{
  "num_hidden_layers": 16,
  "hidden_size": 384,
  "num_attention_heads": 6,
  "num_key_value_heads": 3,
  "head_dim": 32,
  "intermediate_size": 1024,
  "vocab_size": 2231,
  "hidden_act": "swiglu",
  "norm": "rmsnorm",
  "norm_place": "pre",
  "norm_eps": 1e-05,
  "positions": "rope",
  "rope_theta": 10000.0,
  "rope_fraction": 0.25,
  "qk_norm": true,
  "attn_scale": 0.414,
  "bias": "none",
  "tie_word_embeddings": false,
  "parallel_block": false,
  "extras": ["value residuals", "a smear gate", "learned residual scales", "weighted sums over earlier layers", "capped logits"],
  "init": "normal",
  "init_std_qkv": 0.0198,
  "init_std_o": 0.00494,
  "init_std_up": 0.0198,
  "init_std_down": 0.00214,
  "optimizer": "muon_variant",
  "learning_rate": 0.0201,
  "lr_mult_o": 1.57,
  "lr_mult_down": 2.0,
  "beta1": 0.9,
  "lr_head": 0.0051,
  "warmup_steps": 0,
  "schedule": "wsd",
  "decay_fraction": 1.0,
  "decay_shape": "pow",
  "final_lr_fraction": 0.0,
  "batch_tokens": 65536,
  "max_seq_len": 1024,
  "doc_mask": true,
  "train_tokens": 352900000,
  "max_steps": 5385,
  "dataset": "wikipedia_en"
}
Each number is 50 + 10 x the weight over the matrix's rms, rounded and kept within 0 to 99. Layers, rows and columns count from 0.

# gate: layer 8 MLP gate, 1024x384, rms 0.137, rows 702-719, columns 256-383
# up: layer 8 MLP up, 1024x384, rms 0.148, rows 702-719, columns 256-383
# down: layer 8 MLP down (transposed), 1024x384, rms 0.109, rows 702-719, columns 256-383
gate702:51 49 56 52 33 51 50 53 41 59 36 48 47 55 57 51 36 45 62 36 51 29 36 45 51 50 53 59 56 47 45 59 51 57 69 38 67 32 52 48 33 44 59 42 57 50 46 53 54 45 43 67 57 42 63 62 41 36 50 48 69 53 50 39 32 62 51 44 64 58 38 53 52 49 49 48 41 45 48 63 62 59 66 57 73 53 63 33 45 47 68 54 55 42 61 41 53 54 48 23 32 70 41 48 38 37 63 58 61 47 39 52 45 55 40 50 29 49 53 50 61 54 55 52 41 47 41 44
up702:48 64 35 50 54 57 62 42 46 41 64 47 46 46 34 56 54 73 49 52 49 78 60 42 46 55 53 54 45 51 41 48 53 48 41 64 51 59 38 27 60 61 61 55 52 66 27 41 23 45 42 59 54 55 47 39 57 75 43 35 35 49 39 47 57 66 33 41 71 51 36 42 72 57 45 60 46 55 72 53 51 58 28 58 51 55 48 55 51 76 45 54 41 37 55 50 33 41 38 52 49 59 30 48 57 37 46 47 49 61 49 56 58 34 62 56 52 49 60 60 31 40 44 37 64 52 53 50
down702:41 45 34 55 48 45 53 51 34 27 59 64 55 46 36 64 52 30 37 37 42 49 70 45 55 44 36 34 35 56 54 54 38 56 60 50 40 52 38 42 60 55 34 51 60 66 67 48 53 38 45 62 48 42 59 48 46 54 44 41 54 40 62 49 63 49 56 49 45 44 62 62 65 49 57 46 40 39 53 35 49 49 30 23 69 59 63 53 46 52 34 69 63 55 49 56 56 48 50 65 37 31 49 50 39 47 67 49 29 52 65 58 64 47 42 50 42 58 48 42 39 61 54 60 73 49 37 72
gate703:46 24 45 47 59 64 49 50 59 55 47 39 24 71 51 47 34 42 47 42 52 54 57 47 56 56 39 54 44 53 49 28 50 47 37 31 55 53 59 46 39 49 51 42 29 56 71 49 63 40 40 39 56 25 40 51 48 46 54 40 53 65 58 36 33 48 37 46 45 39 64 55 45 67 65 54 43 31 34 57 44 56 72 48 56 54 48 42 39 38 70 44 28 50 40 50 48 37 59 65 57 57 57 64 61 59 49 71 42 52 57 54 67 61 69 47 51 48 64 39 49 49 62 49 64 49 53 72
up703:46 40 37 41 52 48 75 44 59 50 38 50 51 47 47 40 57 50 60 42 42 47 54 66 49 52 51 44 70 45 59 42 54 42 48 48 57 54 44 50 43 53 51 51 64 58 44 57 36 62 63 40 57 44 43 41 42 59 37 53 46 51 60 48 32 48 51 45 55 47 34 48 63 54 44 63 59 16 57 57 59 52 64 47 54 49 42 32 56 47 49 70 47 46 66 23 45 51 41 59 46 58 55 61 55 45 40 42 40 51 47 54 59 57 72 45 56 40 51 60 49 59 43 70 50 56 53 58
down703:46 53 52 65 43 48 57 61 34 61 33 33 64 43 38 59 52 37 36 56 61 48 49 46 56 64 49 70 35 52 32 41 57 39 44 43 56 62 46 49 53 64 32 34 36 55 39 62 65 68 71 55 68 39 57 63 57 50 44 59 64 43 40 49 66 42 77 41 55 55 46 25 41 57 55 50 39 52 64 44 47 63 55 38 48 55 39 66 26 63 70 49 45 28 53 56 50 47 43 38 53 46 54 27 43 40 47 41 43 41 62 50 67 36 42 46 51 53 66 68 41 54 25 36 68 38 54 61
gate704:49 48 54 31 54 52 54 37 45 34 49 62 54 49 48 49 40 42 56 51 48 49 44 52 43 38 46 41 29 51 43 58 46 47 51 39 67 38 43 37 35 35 70 48 30 26 43 48 45 40 47 52 42 44 53 47 65 46 65 40 43 29 48 63 51 49 32 77 49 60 41 56 55 38 71 32 54 58 52 59 58 47 50 40 54 24 56 37 50 41 58 50 43 51 20 32 46 61 56 56 29 41 58 59 33 65 50 38 50 66 37 52 66 43 65 44 75 44 58 48 47 60 69 54 60 61 40 68
up704:49 61 56 57 56 47 37 58 33 54 24 49 50 43 53 54 40 48 48 42 43 58 52 52 47 58 60 46 38 50 40 53 38 68 53 54 63 29 63 38 41 51 73 32 56 44 42 51 30 11 62 73 51 54 52 45 45 49 36 61 57 54 30 64 75 74 50 60 62 32 47 70 51 38 51 45 44 39 37 59 59 64 49 49 55 41 52 39 59 58 56 62 50 42 50 63 56 54 46 66 33 55 42 59 66 41 44 54 69 52 57 40 65 54 35 49 49 51 57 47 46 36 51 62 32 49 55 50
down704:49 53 53 60 61 57 47 49 44 60 45 51 56 45 44 46 49 54 57 49 42 42 60 32 62 75 37 46 47 46 49 48 62 68 51 38 54 50 41 58 52 58 57 37 55 57 36 40 36 48 42 55 55 40 46 39 54 66 55 51 57 42 61 38 39 54 43 42 43 53 46 56 47 45 57 42 43 56 39 43 48 62 50 53 59 45 63 50 59 44 64 44 50 61 63 41 59 46 40 35 59 25 25 46 62 46 53 27 61 57 61 29 62 41 50 63 61 49 31 51 57 71 55 62 63 53 67 32
gate705:57 43 41 74 46 62 43 57 61 51 56 31 72 41 43 63 45 50 57 52 58 54 45 65 63 57 60 59 44 61 45 41 57 49 50 44 61 74 57 70 43 48 71 61 57 39 50 54 68 46 52 61 57 59 66 66 51 44 61 48 58 39 64 39 52 48 46 62 40 42 34 47 46 49 57 49 49 47 62 65 60 48 46 40 52 52 65 53 53 52 50 38 30 48 33 45 67 48 43 62 69 40 54 50 55 46 59 56 43 38 53 62 46 50 44 58 51 42 54 64 44 52 40 57 48 43 41 45
up705:53 63 66 52 65 45 59 48 61 49 44 60 60 48 45 72 36 52 53 34 42 66 36 49 75 44 45 45 41 39 44 47 45 43 54 58 43 33 35 38 47 44 47 44 47 53 52 50 54 63 61 54 45 60 52 33 56 53 35 46 40 46 42 39 56 42 49 42 65 57 71 30 49 48 56 52 37 57 54 35 46 51 41 39 56 52 37 39 29 55 43 45 72 73 51 46 48 50 45 41 52 57 42 53 48 47 40 46 35 61 49 59 56 47 50 46 53 24 54 65 36 58 42 61 47 34 46 50
down705:33 48 35 62 48 59 51 48 50 60 54 66 38 57 42 43 49 52 49 54 53 48 51 51 33 44 55 38 46 42 64 66 82 43 55 71 51 72 31 37 47 40 55 55 58 51 56 56 48 60 36 45 59 39 53 39 60 48 32 67 61 50 32 57 62 41 50 61 59 50 50 55 59 44 54 72 33 36 60 37 58 56 52 58 60 54 58 41 55 44 56 55 52 51 50 39 54 41 47 45 57 53 66 59 53 36 58 46 60 44 50 64 43 55 53 55 52 56 60 52 47 52 52 27 25 56 45 47
gate706:42 64 47 43 46 64 44 47 48 68 29 35 76 44 58 65 55 52 49 51 46 34 65 57 40 38 49 73 51 43 44 34 56 53 52 74 52 36 48 53 55 50 49 50 51 57 36 37 56 46 44 54 47 41 56 37 39 62 47 56 58 26 50 35 42 49 64 38 68 51 68 33 41 51 43 41 59 35 60 47 53 21 44 47 62 34 58 50 67 56 59 60 65 44 63 54 52 46 68 46 50 35 51 67 45 36 46 36 46 62 58 60 41 44 63 42 47 48 57 49 63 41 66 58 37 46 53 51
up706:67 40 42 63 51 43 50 43 53 51 50 53 60 48 50 52 50 51 64 53 45 44 27 45 65 63 47 34 58 58 48 65 34 45 44 68 65 60 37 65 52 50 33 52 36 69 53 60 59 51 49 47 56 53 55 34 49 28 47 33 27 55 55 57 46 38 51 54 54 55 60 60 55 34 63 50 68 25 51 42 54 46 51 34 53 57 44 73 33 73 45 34 37 50 46 48 68 47 55 36 46 46 40 64 67 46 37 39 45 44 59 42 65 43 65 42 42 58 52 28 36 57 52 55 44 38 60 52
down706:53 47 59 53 50 41 50 45 41 39 49 65 77 61 57 63 62 50 68 42 44 57 44 52 62 49 29 42 53 50 52 45 54 55 56 44 59 53 41 44 48 57 48 66 62 40 55 57 35 60 45 37 58 41 44 58 38 69 50 63 56 46 54 44 50 51 50 55 48 69 52 49 53 62 47 43 38 55 47 51 53 35 50 38 52 44 48 33 35 51 59 38 52 51 61 50 66 44 54 40 54 65 37 56 53 53 58 60 40 32 59 32 64 61 58 36 55 54 67 47 46 41 51 60 51 49 47 59
gate707:44 46 56 53 58 44 39 32 52 50 55 34 63 49 60 53 45 40 50 50 57 55 52 46 43 51 58 48 54 68 50 47 50 59 59 73 52 35 47 51 50 57 67 60 55 54 48 57 59 50 21 44 31 42 55 49 46 48 45 58 62 33 42 58 36 39 72 74 30 48 75 46 43 43 62 62 44 37 80 29 47 38 49 30 35 49 49 27 59 59 64 62 50 52 55 67 45 43 66 51 51 45 54 55 32 45 42 69 45 45 40 34 44 41 46 41 46 38 82 49 26 36 37 46 50 57 54 37
up707:61 62 56 64 44 58 70 59 75 70 59 60 52 38 58 50 59 52 48 49 47 53 28 73 57 44 63 36 44 52 51 48 63 45 51 39 40 32 55 37 61 52 54 53 26 37 32 63 61 52 52 57 53 62 56 48 33 47 59 56 45 56 33 30 35 40 72 42 42 65 67 51 48 43 63 46 51 40 36 81 49 58 55 53 74 44 54 40 39 54 42 67 40 37 40 64 70 52 52 66 59 34 53 40 56 53 38 68 68 41 58 47 50 38 52 62 57 52 39 53 40 36 47 52 39 51 33 37
down707:50 29 42 62 43 33 56 55 53 48 63 56 50 44 40 52 40 65 57 52 65 58 32 63 34 62 38 55 40 57 37 58 51 33 40 52 49 55 56 67 52 51 40 57 55 48 45 61 60 56 51 60 50 55 46 40 67 47 43 34 50 60 55 23 56 50 74 52 69 59 52 28 57 63 70 53 61 47 46 43 47 59 65 47 46 46 45 50 53 59 41 48 35 50 42 44 34 52 58 54 49 49 45 62 49 60 53 41 51 36 44 39 43 46 42 37 26 36 40 56 59 44 49 46 43 53 55 52
gate708:59 60 51 39 56 51 34 36 40 60 34 53 34 28 55 41 45 29 41 57 67 53 59 37 52 30 55 47 42 31 59 64 63 47 57 48 58 44 54 46 42 67 56 56 65 48 50 51 48 48 43 63 17 43 49 57 45 44 44 66 49 53 55 57 53 58 45 51 47 57 46 50 42 63 45 66 39 53 77 27 56 48 41 61 54 46 37 48 52 49 56 44 38 65 28 53 50 35 45 39 46 52 40 51 64 41 37 49 36 49 57 72 46 34 51 59 37 45 51 25 41 50 63 37 61 49 36 60
up708:55 45 26 44 54 48 42 63 48 46 65 65 66 39 45 40 50 51 63 45 42 34 45 49 37 60 58 41 49 47 51 35 35 53 57 53 52 47 47 57 44 44 48 43 42 52 33 59 66 52 57 40 63 50 55 55 31 45 50 35 39 64 63 36 53 64 20 52 49 40 48 52 50 54 38 34 52 29 45 68 53 85 49 43 53 59 81 40 61 49 36 42 44 36 38 42 56 56 47 54 49 40 53 69 58 51 59 52 46 44 57 46 52 68 35 52 46 51 51 67 37 44 41 53 56 58 49 63
down708:55 45 50 41 48 55 67 54 35 52 57 65 49 55 51 42 77 48 60 47 58 55 49 65 41 43 35 52 54 43 43 59 62 58 51 50 59 50 59 43 58 56 40 49 74 67 62 53 49 60 50 70 37 47 45 47 45 67 54 48 51 40 56 54 29 51 43 57 56 50 62 58 47 51 60 43 54 43 61 68 40 53 33 52 56 55 60 49 61 61 45 37 36 53 49 70 53 57 51 42 61 49 60 50 73 35 52 51 47 57 58 54 55 44 52 58 44 71 38 63 58 43 59 58 60 41 70 54
gate709:39 44 31 41 56 75 48 27 53 46 41 52 46 42 35 56 35 45 48 34 37 57 72 48 58 46 69 43 50 68 58 54 58 69 46 46 60 62 38 44 51 51 69 50 43 46 65 43 58 56 64 58 50 62 46 59 56 61 60 51 59 62 52 56 36 49 66 43 39 54 36 64 40 47 47 37 35 60 58 49 58 38 59 46 71 60 53 55 52 45 40 42 42 59 54 40 69 64 63 47 70 56 40 64 45 42 56 52 63 53 47 49 43 41 52 35 38 55 57 41 54 56 57 49 56 58 51 59
up709:66 44 46 51 48 60 40 49 46 34 51 68 54 50 62 63 67 35 33 54 32 39 66 41 67 37 48 53 56 43 55 62 53 35 50 30 54 47 51 51 43 51 28 68 39 42 20 44 28 43 61 54 34 60 63 44 57 34 49 58 62 44 36 51 64 67 36 52 44 44 57 36 39 46 49 54 56 61 45 56 51 35 54 70 64 51 59 53 53 57 54 59 65 51 72 47 54 64 46 54 36 67 53 61 43 74 47 54 43 52 55 40 49 61 46 40 41 57 60 52 47 48 40 39 60 38 66 44
down709:65 21 77 55 46 38 53 38 63 46 43 54 53 43 58 37 47 61 37 71 47 48 65 63 48 45 32 61 40 51 43 53 43 38 49 43 56 66 46 42 44 43 21 47 34 54 51 39 60 47 46 47 34 41 45 49 49 40 60 62 52 56 30 61 58 61 59 52 43 57 57 45 40 48 58 52 48 54 41 40 34 46 43 49 61 66 38 29 41 54 70 44 43 58 46 54 36 49 60 59 59 50 36 63 43 66 35 66 54 58 34 51 53 38 53 60 43 42 33 46 36 56 60 61 40 46 48 51
gate710:60 41 35 38 54 54 31 48 52 49 65 47 20 68 48 58 56 47 77 50 58 69 47 44 63 54 33 40 39 46 62 26 49 39 37 49 58 48 48 58 57 48 49 42 73 59 76 35 64 64 48 42 40 53 50 56 52 54 49 52 64 37 61 37 43 53 43 48 63 41 47 51 43 41 30 33 61 51 45 64 42 39 45 50 58 47 38 60 65 70 70 60 31 48 55 33 31 38 65 60 31 69 41 58 46 44 59 62 48 40 61 36 40 55 62 47 50 52 45 19 66 61 56 53 50 53 50 56
up710:72 58 58 58 47 53 52 58 33 72 26 59 59 39 67 36 38 43 39 45 55 46 43 56 67 39 56 46 30 62 40 42 50 33 39 49 57 47 35 68 69 45 54 42 63 58 35 75 43 40 48 51 55 52 58 50 64 44 48 65 55 43 44 64 35 42 77 64 39 33 53 51 28 54 32 64 52 33 66 49 56 51 52 62 55 46 55 58 48 64 59 41 49 45 34 72 49 56 38 59 34 50 70 50 43 50 39 51 52 55 67 49 48 40 52 57 52 55 52 35 26 59 34 47 60 36 58 45
down710:46 64 29 69 51 60 47 53 49 27 41 65 49 61 61 39 66 47 64 39 60 51 56 64 47 59 71 67 53 48 54 51 55 48 58 43 50 55 45 67 30 45 44 23 32 53 40 54 49 53 40 33 54 56 62 44 46 62 64 58 63 50 56 48 59 60 48 58 39 44 16 49 69 52 48 50 49 46 44 44 57 47 42 68 62 47 38 32 47 62 50 44 49 53 60 51 40 38 73 59 57 74 39 68 37 38 39 57 50 52 39 50 53 51 55 46 50 54 42 59 40 48 59 34 33 53 47 48
gate711:53 29 45 52 62 30 36 33 42 58 58 46 39 50 50 60 43 53 38 50 55 52 59 51 63 54 55 48 46 42 69 48 46 49 49 53 54 45 37 40 59 56 56 56 52 49 47 55 61 69 36 43 45 48 56 40 54 60 58 44 64 33 55 51 50 72 45 67 50 56 50 47 29 66 57 45 33 42 47 50 49 53 59 39 69 49 63 65 55 50 56 41 51 31 18 46 55 50 61 51 56 34 39 41 37 57 45 44 50 49 54 64 57 39 45 58 63 51 42 30 40 55 51 52 37 52 46 44
up711:55 49 49 45 56 52 45 50 44 58 43 60 66 55 36 77 59 49 71 62 41 31 59 47 44 50 42 52 45 42 49 58 37 51 49 62 82 57 50 59 43 56 51 42 37 59 41 37 39 43 44 46 48 52 29 50 43 60 48 56 35 46 42 40 65 33 45 50 50 47 61 61 52 41 50 57 33 38 29 61 52 53 29 61 51 53 29 37 53 46 42 64 33 39 40 70 61 48 41 61 44 41 39 57 72 54 63 50 45 51 49 46 34 58 42 47 62 53 38 54 61 52 51 41 52 48 68 42
down711:42 40 41 38 52 51 26 51 66 51 46 42 43 57 51 59 67 59 48 60 51 41 48 62 74 35 59 46 36 44 58 62 69 54 38 54 52 71 42 53 60 63 55 42 28 46 50 51 46 68 46 44 41 66 46 42 57 48 65 51 48 71 39 55 42 47 44 53 62 55 55 59 48 37 68 51 55 60 68 51 53 51 42 58 44 57 60 49 53 48 43 57 57 58 37 48 39 36 41 42 48 49 70 53 78 53 38 40 58 59 56 53 37 71 59 63 74 34 81 43 56 47 63 47 36 52 60 61
gate712:55 66 67 63 47 25 66 33 57 65 50 52 39 56 45 62 51 55 48 44 42 50 56 52 62 66 67 38 36 48 57 47 38 64 47 46 38 58 46 71 41 48 62 41 48 46 58 49 40 36 49 61 41 47 50 49 46 68 52 50 41 65 39 48 32 58 46 49 61 28 37 50 40 56 60 44 41 50 55 59 37 73 45 57 55 52 45 44 52 53 70 46 43 53 56 67 38 56 44 31 56 50 30 48 49 52 52 53 49 58 56 55 41 67 64 45 66 60 48 52 73 57 32 39 52 35 63 28
up712:63 47 58 43 66 62 51 71 56 30 60 30 41 55 73 50 59 55 59 56 48 51 51 40 49 57 54 59 53 34 60 59 54 38 45 40 70 48 33 67 37 62 55 62 43 64 53 51 39 66 63 51 61 53 62 40 56 46 55 51 56 42 53 56 46 52 63 35 39 67 39 60 38 59 61 60 35 65 42 47 55 43 60 43 52 47 41 54 60 57 51 36 50 52 65 63 47 70 42 51 66 57 47 54 58 46 53 47 52 41 50 66 48 52 45 44 42 68 50 40 37 44 40 62 48 59 46 40
down712:41 51 59 61 39 84 68 48 51 59 45 43 40 45 40 35 32 45 32 44 46 48 37 65 50 57 61 45 47 47 59 46 50 34 41 47 62 69 41 52 47 59 61 48 50 59 65 36 38 49 42 38 61 52 40 63 55 23 39 51 49 64 63 45 32 45 61 49 43 48 58 58 56 43 61 28 44 53 52 72 41 44 63 49 51 65 36 53 61 56 59 65 34 32 58 78 45 58 62 53 57 33 50 58 63 59 52 61 44 55 57 48 63 58 40 36 59 45 54 44 51 57 56 55 52 57 52 46
gate713:48 49 48 13 47 66 44 55 46 40 66 54 50 52 37 57 35 57 49 63 57 61 34 45 66 69 43 40 50 37 47 58 55 49 44 40 46 50 37 63 54 36 39 54 66 55 63 50 56 65 41 66 54 60 50 37 45 35 65 53 48 60 51 52 59 67 62 39 70 54 56 56 67 39 72 58 51 63 47 47 34 46 56 32 49 55 55 53 34 40 66 82 40 51 67 51 52 41 61 69 36 45 51 39 36 44 41 60 46 54 55 37 70 58 40 63 51 62 47 58 45 43 55 61 41 43 40 50
up713:36 67 68 78 49 53 47 40 46 63 36 45 54 40 52 57 42 63 66 53 37 49 68 47 62 54 49 66 47 50 49 51 21 75 45 56 48 48 39 46 43 66 60 40 48 70 34 59 54 38 48 57 60 51 52 42 58 67 41 53 53 38 58 75 56 43 45 54 52 46 54 56 69 50 60 55 52 37 34 49 56 39 60 43 48 52 59 47 30 41 42 39 58 58 61 56 20 45 52 38 50 35 49 56 68 47 44 55 56 62 47 51 46 49 57 52 47 47 57 29 54 69 57 54 41 38 41 49
down713:40 34 59 57 53 60 55 47 63 45 52 64 58 60 64 37 59 55 59 50 35 67 62 35 43 50 42 37 39 69 40 68 55 42 56 46 53 55 65 48 47 52 56 62 49 48 40 43 51 61 61 54 63 48 47 61 40 40 44 46 47 59 46 59 49 56 51 62 54 53 64 51 59 50 53 36 50 55 54 63 54 35 62 37 48 48 43 66 51 64 40 48 63 50 53 49 52 47 28 53 32 41 47 60 65 51 51 62 42 57 55 46 59 61 42 39 50 49 59 42 42 67 61 40 50 39 37 59
gate714:56 42 37 30 61 43 52 32 45 40 47 43 55 69 46 53 35 42 54 55 43 67 43 42 45 51 39 42 46 52 54 65 71 58 48 65 53 46 46 47 56 54 52 76 47 51 39 34 50 56 49 50 53 34 65 45 61 50 42 40 45 51 62 48 49 22 56 33 38 53 58 43 41 41 54 54 38 56 36 60 50 32 36 42 46 55 41 36 53 45 37 49 22 60 35 61 40 49 57 57 42 55 45 53 42 48 52 44 68 54 58 36 66 49 45 70 37 48 59 44 44 27 71 53 46 46 30 46
up714:21 49 58 34 63 53 43 35 52 28 56 64 53 49 47 47 40 46 65 55 47 50 36 60 41 58 56 75 60 46 62 55 45 52 57 42 46 68 42 61 57 58 58 37 55 58 50 58 41 45 59 44 64 38 31 54 43 53 31 60 34 58 61 48 43 68 46 46 47 36 58 54 47 31 52 45 52 62 72 49 42 55 45 56 60 38 66 47 58 48 38 38 56 68 48 46 44 60 59 47 68 45 66 31 60 45 66 42 46 46 47 47 39 47 57 30 35 63 38 60 62 60 45 45 67 43 34 43
down714:50 53 60 75 36 44 62 65 60 64 47 60 47 32 58 57 61 43 34 41 48 44 47 49 62 53 45 47 63 45 37 59 11 56 42 39 55 51 49 34 41 47 57 35 50 61 43 31 42 50 31 35 43 61 49 44 44 58 45 46 56 60 64 55 51 55 80 54 68 49 47 56 45 39 45 42 59 40 74 54 51 50 53 56 48 60 47 49 48 41 48 38 53 65 46 64 65 41 49 49 60 67 51 46 48 63 44 46 43 42 22 54 55 51 52 63 58 39 58 47 39 46 53 46 77 47 49 59
gate715:45 46 33 57 60 41 49 49 54 53 45 55 56 56 34 61 41 51 40 43 55 43 47 58 58 39 42 49 66 66 59 66 65 58 54 49 55 57 49 35 51 35 52 61 48 58 55 57 56 74 73 37 45 46 41 59 59 38 68 45 45 46 56 38 32 45 44 57 55 50 49 35 54 55 40 51 65 51 65 58 48 36 46 54 47 40 57 50 67 41 42 40 33 54 51 50 51 66 40 49 57 42 53 65 62 66 38 53 61 64 54 50 41 48 56 36 53 36 61 59 47 53 44 22 57 43 49 40
up715:45 52 49 43 51 54 45 38 52 39 53 66 59 52 41 60 49 52 52 64 53 46 65 61 62 44 39 39 31 65 63 54 62 55 53 57 31 58 47 40 56 62 54 69 33 39 57 32 43 38 52 46 39 58 30 39 50 67 41 49 61 44 54 63 50 49 57 63 71 48 59 49 50 54 41 48 54 52 54 40 71 54 55 48 59 62 55 47 46 60 68 39 38 32 48 31 51 37 62 52 33 61 70 55 51 32 46 54 48 51 60 42 56 46 66 35 44 47 68 52 56 65 52 47 63 50 43 62
down715:61 56 41 50 59 34 38 56 39 45 50 55 44 56 43 60 41 58 46 48 53 39 64 52 52 51 39 61 54 58 56 49 46 53 55 48 48 56 51 50 53 64 59 65 49 71 49 54 46 41 37 40 43 53 49 20 36 45 76 57 58 65 37 59 56 34 69 74 44 47 51 35 45 53 56 45 58 35 54 45 66 38 55 61 36 42 34 53 36 45 38 63 36 42 53 44 77 27 44 49 48 46 44 42 46 59 53 49 53 47 51 35 54 41 36 47 45 48 63 50 55 51 35 66 37 60 33 47
gate716:66 51 49 43 50 69 53 53 36 32 65 62 48 72 40 69 42 40 57 58 46 53 49 70 58 50 59 52 59 48 62 47 38 46 62 59 32 39 36 47 66 38 56 45 39 58 38 28 35 47 40 65 55 59 55 64 57 39 37 49 42 40 50 27 49 56 59 61 50 39 48 49 80 50 61 70 67 51 62 44 56 51 69 50 56 59 49 52 56 40 52 51 41 60 40 44 54 31 55 59 48 53 64 57 38 40 60 43 51 45 65 53 48 44 47 48 42 46 49 43 48 36 53 43 65 38 72 57
up716:48 49 62 53 54 59 65 50 48 53 64 42 41 56 65 57 69 50 37 59 38 55 48 73 45 48 40 77 55 48 63 48 41 57 43 59 49 39 45 47 64 55 61 65 50 59 45 61 50 45 57 57 48 76 57 45 55 63 57 55 52 66 64 53 47 48 52 43 44 56 59 70 46 47 62 61 47 44 41 53 55 35 36 45 70 41 67 33 39 63 62 67 59 53 60 65 43 53 63 61 50 68 42 19 60 48 53 60 61 39 53 35 56 37 64 41 53 45 49 51 59 47 53 49 35 32 36 46
down716:41 50 55 66 50 46 42 47 46 61 39 59 65 48 67 57 37 52 67 36 53 58 78 53 46 54 62 60 45 55 47 44 54 53 38 50 52 47 58 47 24 51 45 64 56 51 43 42 49 45 64 57 25 51 38 49 34 56 59 52 52 64 50 41 69 36 48 49 51 46 87 57 56 53 43 51 48 52 55 61 49 47 47 58 57 41 45 60 29 69 44 66 55 48 49 63 48 52 49 62 41 59 66 42 51 59 55 48 54 34 42 54 42 48 64 27 47 59 52 53 44 48 55 70 54 47 38 46
gate717:35 40 40 59 67 54 39 41 49 42 61 38 55 56 50 41 32 48 53 52 38 52 55 49 42 36 50 38 45 31 38 67 48 61 54 37 55 52 71 39 60 46 77 49 45 39 56 53 39 42 66 67 41 34 57 48 40 59 28 34 59 45 76 53 56 40 70 51 58 38 46 51 55 51 30 60 54 35 47 53 48 56 51 52 57 46 43 30 63 64 70 53 43 48 48 43 54 45 60 57 54 44 43 50 55 44 53 64 41 48 52 45 51 46 61 67 37 44 62 51 28 51 52 49 50 36 63 49
up717:40 58 52 62 47 38 38 43 63 51 52 52 37 51 58 58 41 54 45 42 64 56 60 19 59 49 43 40 49 46 52 52 57 34 44 56 34 57 44 64 48 53 50 42 53 52 54 34 39 48 37 52 65 43 42 55 51 51 63 44 46 44 37 50 28 54 37 56 60 37 53 41 40 47 48 64 73 61 46 31 49 44 32 59 54 37 74 63 44 34 41 64 60 42 54 44 67 55 67 33 51 55 49 40 40 39 37 56 56 54 51 34 52 47 35 41 49 60 38 64 44 53 48 47 53 40 51 41
down717:43 43 37 57 56 49 33 40 42 61 55 39 62 30 45 62 53 55 69 55 44 61 42 55 50 55 55 47 59 57 48 38 35 44 50 52 45 41 51 56 49 43 51 63 57 45 64 36 35 38 44 55 37 66 59 44 49 42 66 58 35 52 53 56 51 41 47 62 38 37 52 57 66 45 64 44 53 50 46 49 61 36 55 55 26 50 43 57 68 43 45 67 43 35 53 59 59 40 65 45 54 45 42 58 49 48 59 49 60 53 62 48 39 44 31 41 33 58 59 54 57 50 58 58 59 50 48 55
gate718:69 53 56 53 39 50 46 39 63 41 38 44 53 54 59 41 38 44 65 46 37 60 49 48 49 68 58 48 59 52 68 43 31 42 43 57 50 60 42 39 67 45 48 54 57 60 43 51 53 45 32 42 34 43 43 44 49 45 46 58 56 42 65 59 43 61 22 38 38 43 42 42 48 50 57 53 49 75 52 39 66 50 51 55 59 50 46 56 48 58 66 40 50 47 47 42 48 49 63 54 42 41 35 53 65 49 47 54 60 66 55 46 51 48 55 47 42 45 46 52 54 54 44 61 66 38 56 54
up718:44 59 56 55 57 25 41 54 52 46 67 63 47 23 48 48 44 57 68 56 47 60 50 27 40 49 61 68 59 52 55 50 61 45 21 39 51 59 45 37 54 40 42 52 42 58 62 44 39 51 68 37 37 65 48 68 77 62 37 41 55 41 68 63 75 34 51 53 52 48 41 53 62 70 49 37 28 45 49 60 42 50 45 78 35 42 45 50 35 39 37 54 38 51 43 50 32 43 44 62 61 49 52 42 38 45 43 60 47 40 57 62 38 60 38 46 56 46 51 56 43 48 63 60 47 69 53 55
down718:57 56 44 40 53 28 49 63 55 40 49 56 44 55 43 42 44 40 42 45 48 60 60 48 49 52 49 36 34 45 54 61 56 43 46 57 53 55 49 33 60 34 55 51 58 63 50 59 46 49 61 46 42 57 48 47 40 65 54 53 58 54 43 43 36 41 56 47 57 40 45 37 35 39 54 50 46 57 49 57 32 39 47 46 49 43 47 59 43 60 36 29 56 75 60 43 50 53 59 60 49 44 43 50 46 41 46 49 48 47 43 57 58 60 50 58 54 48 63 59 54 55 26 73 53 41 47 46
gate719:42 35 45 44 59 48 36 44 58 60 43 51 52 65 49 40 34 60 67 50 43 65 47 56 52 40 46 45 37 50 55 46 44 55 41 41 43 37 42 50 55 45 44 60 56 50 60 41 41 53 36 56 61 34 44 49 51 48 44 54 64 39 57 60 39 52 49 43 35 63 48 37 37 49 53 56 54 55 50 47 51 28 46 41 57 58 37 51 38 49 48 58 43 60 59 41 62 47 48 53 60 43 53 42 51 46 57 50 56 64 34 40 40 34 30 43 59 53 54 49 65 40 49 50 41 37 53 51
up719:41 41 65 53 54 26 49 56 36 51 50 61 47 53 44 22 33 48 52 63 44 45 47 45 63 41 48 60 26 44 58 39 56 73 45 66 48 42 43 52 48 49 37 48 50 55 54 54 54 43 51 48 46 39 38 41 42 48 31 57 63 49 41 44 51 65 57 64 39 45 57 62 51 45 57 70 54 44 60 55 67 46 56 46 45 70 44 82 51 51 59 44 49 48 47 58 50 45 45 46 50 68 49 56 44 57 63 49 38 54 50 43 40 54 43 41 62 76 47 37 54 78 55 44 46 48 38 50
down719:52 41 54 73 53 50 59 38 43 44 56 49 64 45 56 45 47 46 53 44 24 37 48 49 40 47 65 43 46 46 30 45 54 47 61 50 53 59 64 53 70 42 47 49 39 45 55 41 41 50 57 38 52 69 40 36 35 53 37 40 40 63 35 62 64 54 46 65 57 53 50 51 73 57 58 53 49 39 51 62 55 80 55 53 48 50 51 37 47 68 52 48 63 54 67 41 53 43 48 56 57 23 53 40 53 52 55 57 55 53 52 47 42 34 34 48 44 41 59 42 49 54 65 38 49 48 50 57